config.toml
num_hidden_layers = 11
hidden_size = 320
num_attention_heads = 5
num_key_value_heads = 5
head_dim = 64
intermediate_size = 640
vocab_size = 8192
hidden_act = "relu"
norm = "rmsnorm"
norm_place = "pre"
norm_eps = 1e-05
positions = "rope"
rope_theta = 10000.0
rope_fraction = 1.0
qk_norm = false
attn_scale = 0.125
bias = "none"
tie_word_embeddings = false
parallel_block = false
init = "uniform"
init_std_qkv = 0.0273
init_std_o = 0.0339
init_std_up = 0.0391
init_std_down = 0.0391
optimizer = "soap_variant"
learning_rate = 0.00927
lr_mult_qkv = 0.5
lr_head = 0.00462
max_grad_norm = 1.0
warmup_steps = 200
schedule = "wsd"
decay_fraction = 1.0
decay_shape = "pow"
final_lr_fraction = 0.05
batch_tokens = 65536
max_seq_len = 1024
doc_mask = true
train_tokens = 293100000
max_steps = 4473
dataset = "wikipedia_en"
Each number is 128 + 32 x the weight over its row's rms, rounded and kept within 0 to 255. Layers, rows and columns count from 0. Numbers have three digits each. The size before them is the row's rms in percent of the matrix's.

# v: layer 4 attention value, 320x320, rms 0.0297, rows 188-191, columns 64-95
# o: layer 4 attention output (transposed), 320x320, rms 0.0339, rows 188-191, columns 64-95
# q: layer 4 attention query, 320x320, rms 0.026, rows 192-224, columns 64-95
# k: layer 4 attention key, 320x320, rms 0.0262, rows 192-223, columns 64-95
v188 077:193113109112171155149154136109146109134123128152116118043151101126124119160049121112092111141145
o188 088:138173121157105174198114174101088096133167121124137130146159153083189127119092128109147155138181
v189 073:144160158090186130171109120148141156145129152134139124063109161092159093097094169057111106140149
o189 085:091120110165112150130169109214104058142105141091134118087157091137142110060100199107130135164124
v190 080:145126162128058169158110132121142117083196135121075132198170117168116145160094190090098091157156
o190 084:166143142135150139115116191095112164160157150092148181084141095146055104157161110171048118142162
v191 079:147108145112153128117162152092074127101096188143149136153100143139139108102136183128139213145127
o191 085:122117200075135175084113224109085098155147089109115164154097119081173121156160110113131137081152
q192 093:093086177191088111079072118179150130057133154152196112128131108160170109094124161156146101128149
k192 081:121137134051085128106120110090101116152118145133117121126120103063133143052134109120111138140095
q193 114:136198063116133080091103145127069120128129136151107105123128103182099140156112160094101142144088
k193 099:088134140087164142183140105087139145133124104138105170080145158151154074115061070153094106100111
q194 087:117152115209185117103117065189169092113132136147183153125164143202119121147086130129158136177121
k194 082:126167182108110140126134098182129172147183157104112067134114050115173092081131148152168101115148
q195 087:093215156136056174155156096090131165157157061120155115125163193062103155107097130144072102140120
k195 098:138132162145129107118125128175110109074127148120143148095098131175141092123112187132131154130113
q196 099:149160130126103107142133156088176145107156159129129134150087115064147189196173156087071156103197
k196 095:112122119071135122148166114127124130145067105099123153126211101135087109109162066186081134142124
q197 101:152087130080076131122126154154130172159111093155154095092147174083116139143196069074103140116143
k197 098:080157140167156127083118139145170121168121122178171200131131120180108160117143156111073117120140
q198 089:114176112153088123152128119093101132114139128117096140096132132143110124134088095127075097047141
k198 094:123109124135156171136102144155114142111134141141119100169140119103139228150136078133159125133184
q199 092:175172105065166136148205167111134086163121139106087143126093137120143146115141062106188123070110
k199 087:131127173071156132080059137110135146070131100083198125181117121129131135094144180122091084161108
q200 096:118171130126140129126119147083088103104194137086095115172178088165116113110133132175175110132131
k200 093:119068118158175107124121111216111150128146073160148111100090121065152136127068129100202084085113
q201 096:088164191144103200162132048137148145058132170107138201084131114142126104155106138212114096161122
k201 096:122161101096145152097101218148159099145109087110166116134150145127184114165081141085123188122139
q202 098:182103078119101104165144158113151145129152116104118155150154135111178153136155140138059165169068
k202 099:160084133139144090109171098144204125108123129110156099136164170175100079106121167152052097155126
q203 097:086124143113078081125099097082129120131130133100107103123105125063157094123133081107103185211120
k203 092:106128157119111097167157068130172099099131135136138142074149101182045139123171034095084110103080
q204 101:087109074128097138108120150114150150145154136138174081136113068149152063162133120201152145127167
k204 093:126172129177186122121147107125133114160055072140101126132150124131080129136069137059113102173140
q205 097:145088097135126155149141162133075168146118120195136125097174133148174129152163252116173074097121
k205 098:120183152134152109115162154139174116077089121100134056107106151118102185097094067155156129148110
q206 101:138126122126160162134117116096107151118138116160174190128127132104152113146071135155108108087145
k206 101:148146141151111127141168119132150117101144132192115088138179184130082155122138154087150124140111
q207 100:183120157184161185103104084179063097093059138105141128145139159191121083155073178145118074165170
k207 094:115155123122155052127105124136081097136090120156063094103090087076161114111102105141147202104100
q208 097:048106142144127102115085093069111121131183104149134095164133101137144114104165120045118102092090
k208 090:117115104135072039121175142144124143107094117075155074159151099117086185159099078145131110159088
q209 095:179156142127120058126127077122120142104089168088079116111187110151146110108166110083111079121125
k209 093:160049124132053108089174164199191163115113139141131155105116160142123210116208139133106125122117
q210 099:088143187107075120075142108101181176093149123111073097132109187049145141115154108115096112103175
k210 092:150100141133123074164141089152138145139113125158145158128121157166106161055134143118129159175077
q211 095:109153171130083079144154093119160179136200126143086061122119141107117220110137168135126126172145
k211 098:094122160147124099093131082151174091105072166141140121162155189163103104173159169118076102143144
q212 094:144113122122075143071146148025127096153060128149113088123137141117097155129139062123103136138155
k212 109:123137189148183113156081125146132220151157146109138139148130152111108098101131140179142163125124
q213 097:152105128047102093117162111149131081090062126165121129138077075137141117045094129163147163138097
k213 090:163119101160157170173123116086114150105138193142131129080157132167069117184177130119117160109134
q214 106:093141086139145046152119132103113161106163137132108160115152121106118150088136125054133176181198
k214 095:125118158132095166148102142166114148128159115117135064081066116116116201094109086101181140084138
q215 098:097129152175152147150150095104103047105111138137087118109142100149153123052150090133192101133171
k215 101:143097130130097141122121125127108122077139053140134107158114179174125134156143159088041108121054
q216 103:092117122159074094132156160137185106067149078152124132143126108158099163140131133122139119089116
k216 093:082149152057126177131154126144136098135146168060126123072095135068124114112163147118097161093064
q217 097:157194095135211117136163099103126132085128097132092151089109194070128101140171112193129131109150
k217 092:125065146118099166152077182165167069210119142070121129192101127204152140084111156127166072102094
q218 095:061140089111110182126080063159116119125122145112130136183146156161152093124155132144182060112181
k218 092:155142113165190137079140170151159184133114168150121154147136138158157179116111116113112175131054
q219 097:176103067191094154068051095142109092166178119152176135169141086132123101113155173162132088068127
k219 089:144157126091177132170114080154129137117097147159117161116080119087148127131100100114100097144126
q220 102:073086153105151210132089147153097142162161113150095132133061137119182168122129073105160139151175
k220 091:166168108136189101106141107162137071158096138115161055126140147083203093085103213117121117102131
q221 097:191081130142098094156136095064125104145150092150178132107120150182131134123172114158138051137077
k221 098:136091086086091118098094152130178161183100122110128099148189153093095137107119130109152102115102
q222 103:161180093192146145164151103108105176091084121160121135058153111147125058140064073139097191171147
k222 093:152074119140144152034176119150168075150113095102144189147101158119118146084176131106124075108098
q223 093:111121140175197140142124108133117136134123142178112103173139095110078166128103176122155116141115
k223 088:119109111096131143096179105178177092052108125063159153145158173105167103143134119115127137162103
q224 121:118114135210139127145122094129134101123104139211191115130150186171161093169149126188165079107152